From a checkpoint of a small transformer trained on Wikipedia: 8.02M parameters, rotary positions.
Each number is 128 + 24 x the weight over its row's rms, rounded and kept within 0 to 255. Layers, rows and columns count from 0. The size above them is the row's rms in percent of the matrix's.

# layer 7 MLP up, 320x128, rms 0.404, rows 176-184, columns 0-127
size [ 98  99  99 103  98  93 104 107 100]
[[146 106 153 135 166 122 105 175 142 101 177 126 131 130 108 166 120  57 165 132 153 138 138 148  99 130 116 169  96 122 118 100 136 135 105 139 121  88  97 143 110 164 132 142 126 121 105 125  81 127 172 136 124 116 102 139  98 110  93 144 148 150 128 119 100 122 168  75 125 129 117 104  98 161  77 118 161  92 118 101 108 118 117 101 147 122 134 155 111 103 141 123 112 123 142  83 139 114 135 160 107 160 106  96  99 135 125 116 130 133 155 158 129  70 121 141 126 133 115 102 109 133 130  99  97 150 144 167]
 [157 146 144 104 113 150 175 128 124 115 150 174 116 140 167 138 114 137 110 136 122  83 112 156 106 101  97 152 132 127 128 122 106 126 114 104 120  98 127  88 135 182 135 114 113  72 168 109 157 103  97 181 161  68 102 109  46 102 160 127 162 120 151 141 130 131 111 125 134 130 127 129 123 124 125 183 132 134 120 132 137 121 119 105  78 150 129 135 156 157 158 107 101 134  91 146 106 161 119 137 108 116 122 117 147 108 140 129 141 143 168 130 115 153 120 122 123 112 106 146 148 119 133 116 106 120 147  79]
 [116 140 130  98 148 152 121 111 146 118 105 119 127 184 119 149 117 133 115 119 171 139  90 103 132 128 107  94 137  98 104 117 100 141 153 117 144 105  89  95 103 114 135 171 160 154 174 165 119 128 122 135 137 134 172 122 137 153  83 151  73 130 106 131 142 132 123 141 128 157 138 134 103 105  95 172 141 143 105  97 106  94  88 172 111 144 167  94 143 108 125  77 131 123 124 125 163 153  98 126  59  89 140 117 121 109 118 132 128 135 120  95 121 131 123 154  90 119 142 119 151 149 150 115  96 160 114 144]
 [132 166 150 130 111  80 122 138 192 139 154 109 126 127  87 117 126 188 176 166 129 126 111 118  94 138 136 161 130 141 141 157 133 163  95 117 125 177 142 131 122 121 101 115 157 122 140 112 118  90 153 137 115 116 127 185 124 137 122 124 136 167 116  93 129 114 116 132 141  99 147 141 121 171 105 116 114 107 100 100 161 168 131 115 153 152 119  66 114 129 120 130 133 124 150 128 111 176 145 133 119 102 134 135 111 118  73 110 169 105 117 152  89 154  75 127 156 135 154 153 152 139 129 136 113 142 143 138]
 [151 126 106 133 101  94 106  92 127 140 128 156  92 155 105 171 113 157 119 124 146  95 140  84 145 118 143 136  90 153 125 111 126 141 125 114 104 130 137 118  89 131 127 114 133 140  67 128 132 112 102 147 128 153 140 123 133 102 144 113 142 150 152 142 141 144 134 151 164 110 130  95 121 162 182 123 110 166 139 162 153 123 126 150 180 122 177  94  89 144 112 113 158 115  81 141 125 102 100 155 123 124 122 168 159 136 124  73 134  78  97  97  99 131 116 131 131 101  79 144 102 146 103 154 134 129 107 150]
 [123 112 160 126 112 107 152 143  96 130 112 137 136 128 184 141 144 117 131 128 128 124 132  90 142 118 131 173  76 142 154 110 139 105 134 149 127  80 142 130  95 129 151 180 145 131  72 103 139 120 153  95 103 160 131  98 163 112 138 104 122 138 111 108 143 153 126 158 131  96 107 142 118 134 132 135 158 164 168 143 123 142 147  86  78  99 147 112  97 145 109  91 108 123 137 120 161 130 159 158 127 125 138 180 135 122 160 117 148 135 143 119 123 110 102 130 121  60 119  99 156 130 147 154 188 128 131  93]
 [124 108 147 135 122 133  70 150 150 154 162  78 109 169 123 135  82 154 155  95 113 113 157 120 148 107 111 129 181 163 175 147 105 117 116 120 126 121 171 134 140 129 131 141 166 109 117 124  82 158 125 160 130 154 123 175 124  92 144 157 132  93 105 103 156 134 118 113 156 126 131 135 141 101 108  90 131 112  97 113 100 155 141  91  90 148 121  99 145 127 138 106 116  90 135  96 118  74 153 137 128 127 113 146 165 147  90  89 139  97 128 142 109 140 127 109 111 132 152 102 133 106 132 103 148 157 129  98]
 [152 116 115  88 167 125 143 147 146 125 128 150 122 116 120 102 116 126 111 175 112 139 124 123 140 134 116 129 129 122 139  98 130 116 114 109 111 116 120 173 139 125 107 152 148  79 170 112 167 148 119 154 204 135 152  91 136 125 120  99 137 113  73 120 149  94 112 128 135 146 126 154 125 115 158  68 121  94  71  85 131 113 106 157 126 141 101 110  89 155 158 114 112  75 160 160 113 165 127 121 135  86  93 134  93 126 130 146 140 120 122 106  74 124 107 110 128 127 119 120 126 104 147 144 167 108 129 136]
 [162 106 111 158 104 110 161 118  89  87 174 133  77 117 130 125 128 143 180 116 154 136  92 131 133  95 127 150 124 117  88 119 127 168 137 164 115 113  73 168 147 120 113 134 114 112 177 164 126 190 139 159 143 151 102 110 106 135 148 115 181 124 118 123  94 161 132 140 121 149 116 151  94 115 126 127 110 133 158 141 106  90 128 150 110 108 109  91 157 154 123 151 120 103 123 122 155 159 117 150 148 151 118 166 135 118 164 164 128 133 136 103 129 127 165 147 155 125 116 150 100 136 128 167 102 122 119 132]]
# layer 7 MLP down (transposed), 320x128, rms 0.395, rows 176-183, columns 0-127
size [100  99  94  95 102  95 105 106]
[[129 140  93 144 100 118 108 138 100 107 146 130 115 111 113 136 151 146 160 143  91 129 110  73 150 160 121 202 165  98 128 108 109 107 131 120 107  96 109 164 124 148 102 113 112 134  71 136 146 104 134  92 139 118 143 134 172 142 124 122 142 114 131 146 130 125 154 154 147 103 101 153 134 137 144  91 142 139 189 130 143 125 125  80 138  92 102  80 107 170 127 135 120 136 109 105  98 104 121  91 129 113 115 115 123 131 137 159  93 170 158  91 109 108  84 144 153  98 161 110  98 133 136 131 151 135 149 133]
 [138 186 144 154  85 141 143 152  92 135 130 122 140  78 137 132 108 104 176 142 152 145 130 155 115 114 123 123 122 130 158 116 133 133 137 157 152 132 161 101 129 103  82 129 135 114 121 137 125 144 124 139 160 130 147 156 175 149 107 120  96 112 109 143 149 133 109 142 123 160 135 115 155 153 124 143 141  40 132 104 149 150  73 146 129 168 100 111 143 135 124  88 142  92 110 113 112  83 130 138 161 108  96 109 113 166  99 127 131 102 161 143 132 124 160 134 136  95 150 134  93 166  74 115 125 131 111 139]
 [152 112 181 130 154 121  97 117 115 178 123  87 148 114  95 105 118 148 146 113 143 147 135 128 102 137 133 167 117 110 123 134 106 109 101  87  92 131 133 137 116 152  93  58 149  95 141 149 105 175 158  83 106 144 152 125 125 143 127 128  98 100 166 137 159  91 117 111 126 150  93 128 126 140 154 138 129 135 118 114  99 154 129  82 133  99  86 113 162  94 123 110 138 130 127  97 155 141 126  94 137  90 134 145 132 115 122 107  97  74 129 120 112 129 170  99 128 102 100 122 117 143 126 160  87 136 118  98]
 [118 128 138  78 163 167 123 138 132 129 125 138 118 126  99 137 109 124 134 139 125 171 122 130 140 105 172 133 115 100 106  77 116 147 160 120 201 145 143 153 128 114 155  89 107 123 127 136 147 111 132  88 143 140  95 145 120 143  74 133 128 113 101 124 127 165 134 204 155  93 123 161 107 136 118 146 129  79  90 127 116  94 127 121 100 141 113 146 129 126 149 159 143 147 159  82 155 167 135  99 121 139 107 120 141 150 126 112 104 122 124  99 144 130 143 100 136 171 151 162 128 129 140 122  76 144 161 148]
 [141 121 175 157 124 170 121 100 141 107 125 106 138 146 175 111 140 148 122 111 145 101 161 131 203 152 137 126 116 138 162 140 160 121 157 138  99  93 139 128 158 133 100 158 129 117 122 160 136 136 106 166  94 105 131 114 109 134 133 157 145 128 129 136 142 141 105 120 136 125 146 112 136 153 121 133 138 121 133 137 110 133 136 149 126 171 118 153  79 132 134  99 132 107 102  95  86 140 107 131 134  93 107 119  69 127  83 117 138 188 131 140 147  99 146  88 110 110 132 137  99 128 160 122  87 166 190  92]
 [160 134 134 153  98 117 130 136 129 142 160 166 117 141 108 101 158 124 135 138 133 144 145 148 132 139 126 134 128 169 104 145 102  75 119 107 107 104 127 125 182 103 104 103  87  92 112 146 124 109 102 177 116 145 118 122 133 126 159 100 133 126 122 136 116 130 135  89 104  99 144 160 156 136 131 166  91 138 100  95 157 108 118 101 141  90  95 104 127 133 106 139 161 111 101 135 135 170 142 131 175 164 122 140 112 151 101 126 129 118 149  97 190 128 148 137  68 133  96 181 146 148  94 106 103 142 159 116]
 [122  90 155 138 110 126 142  95 136 153 143 124 153  84 135 124 123 147 150 129 135 112 166 140 137 128 103 161 163 118 126 134 136 106 115 155 109 153 175 130 155 144 155  94 134  85 119 135 148  82 131 123 135 122 180 116 112  96 132 135  98 141 119 112 142 130 141 139 183 152 136 165 100 128 165 131 101 124 138 132 134 135 134 101 147 174 119 148 101 179 102 181 112 138 122 125 160 103 135 164 160 170 161 116 144 116 121  92 145  79 143 121 114 100 100  93 145 180 166 145 109 115 130  75 139 118 137 119]
 [148 130 173 119 114 154 116 154 136 130 125 152 123 142  89 114  72 138 113 128 157 145 120  96  92 123  92 128 124 123 106 124 183  92 146 176 101 120 135 137 168 148 102 145 142 155 129 141 171 165 161 140 122 130 148  70 107 124 109 117 129 153 110  82 132 113  86  93 132 125 168 116 114 119 163 123 157 119 118 125 137 127 134  73 117 125 111  72 146 144 102  84  87 128 136 134 134  76 128 138 126 121 126 142 122 118 126 152 111 172 148 115 113 119 101 148 145 133 151 107 140 109 116 125  85  93 132 164]]
# layer 7 MLP gate, 320x128, rms 0.418, rows 177-184, columns 0-127
size [101 101  98  98  94 101 105 103]
[[104 150  92 101 130  97 109 111 158 130 122 109 146 121 133 151 163 135 100 132 121 159 111 104 102 119 121  98 106 133 135 113 116 130 108 148 152 191 123 130 123 105 104 136 128 142 173  91 153  69 136 149 122 136 145 120 117 128 130 134 123 140 136 124 136 178 164 109 163  94 133 182 127 125 117 141 125 144 162 156  91 136 111 132 193 145 120 147 133  90 149 110 107 181 110 156 115 158 151 142  54 143 147 151  95 114 111 127 118 148 134 122 112 182 124 115 133 115 152 102 169 145 119 115 156 154 129 111]
 [152 120 118 158 159 130 140 113 110 159 134  59 120 136 150 143 121  83  92 139 138 134  92 109 144 137  74  96 138 169 130 112 133 163 115 141 137 149 112 131 165  91 142 124 153 102 145  75  89 106 132 125 134 137 156 126 151 152 143 158 166 133 132 115 125 129 135  90 115 113 129  92  66 123 155 125 124 125 162 136 139  86 105 150 109 130 141 119 130 136 109 146  83 110 138 138 127 116 148 141 130 150 137  85 105  89 126 127 102 141  80 102 101 133 170  78 126 148 153 155 183 129 131 144 124 127  99 130]
 [122  88 151 119 149  92 142 128 134 144  97 140 155 132 168 154  99 162 148 140 135  76 150 143 139 126  96 131 161 191 149 125 102 130 109 122 154 129 132 138 129 103  65 160 152 125 103 121 104 115 148 101 129  72 124 174 149 126 131 129 131  97  92  98 101 117 123 107 159  99 153 148 111  90  96 122 148  92 159 147 143 156 149  90 142 113 150 125 154 140 123 102  97 105 145 147 155 110 119 174 149 155 103 136 119 150 110 141 121 148 134 141 128 128 146 144 104  88  89 113 124 124 113 150 114 129  74 149]
 [148 107 149 123 140 156 105 165 102 148 127 105 161 122 153  70 111 151 122 108 102 102 105 124 114 153 124 115 101 150 125 109 124 118 120 187 148 142 126 158 145 110 113 105 114 150 125  83 115 151 142 125 108 139 100 100 150 137 148 108 171 131  72 125 159 123 157 121 136 107 100 154 124 125 134 145 110 154 110 129 186 116 175 127 113  85  98 108 122 162 142  93 113 164 111 111 135 109 139 124  70  98 140 135 106 172 130 117 113 149 161 120 108 123  89 152 117  98 128 125 132 104 126 125 114 173  70 140]
 [148 162 149 180 114 143 134 142 143 132 137 128 146 110 107 154 159 148 120 111 139 125 167 190 139 109 150 110  80 140 117  96 108 131  90 104 119 129 161 106 170 116  86 103 109  59 148 122 144 120 121 153 157 123 118 134  62 133 116 132 134 148 136 132 119  98 122 137 130 143 149  98 146 126 184 111 140 136  86 114 114  83 121 105 149 110 119 123 101 119 118 138 155 152 114 138 148 103 129 186 152  98 118 151 162 116 117 111 115 125 135 109 154 112 119 159 133 160 133 125 144 135 137 144 114 161 165  72]
 [ 78 124  96 148 115 129 119 142 161  87 136 146 142 158 127 109 149 141 112 138 123 143 120 112  85 148 135 108 124 169  68 143 108 122 120 140 129 157 119 167 156 100 157 109 115 142 136 128 143 169 150 119 116 173 119 142 158 149 133 121 161 128 141 190 103 128 124 125 113 110 177 139 120 111 127 163  94 133 140 158 147 152 174 124 110  98 166 100  95 166 123 141 125 166 161 106 107 127  90 159 144 130 102 124 117 124 137 130 120 100 128 160 127 175 122 131 171 134  83 165 126  83 128 150 105 107 139 147]
 [116 182 154 135 117 101  77 128 127  84  93 121 134 113 134 144  95 128  92 139 158 131 143  94 150 136 104 132 139 124 126 109 134  97 182 173 135 152 144 125 135 115 146  95 118 108 110 113 163  99 140 120 144 102 115 112 123 159 148 113 141 162 154 134 105 128 137 141 124 110 138 130 125 116 154 138 126 133 104 137 118 168  90  91  88 175 108 122 142 135 130 120 105 122 137 148 166 127 122 108 150 134 114 134  97 114 107 111 131 149 138 124 116 105 164 174 145  60 166 189 137 116 110 142  76 186 148 126]
 [116 134 113 142  92 146 177 149 167 109  71 112 138 141 140 110  69 123  89 136 134 104 134 104 124 135 141 126 118 154 128 142 106 139  99 125 150 146 169 153 139 161 111 117 127 122 120  68 154 111 140  95 157 144 133 153 117 139 163 132 100 173 134 118 126  92 125 142 159 153 140 126  96 107 143 161 149 126 110 106 139 128 147 100 126 194 122 126 115 128 190 150  98 113 151 101 100 151 108 136 142 124  94 153 159 150 120 141 157 126 108 137 137 135 134 131  77 146 147 153 164 130 119 113 158 123 104 181]]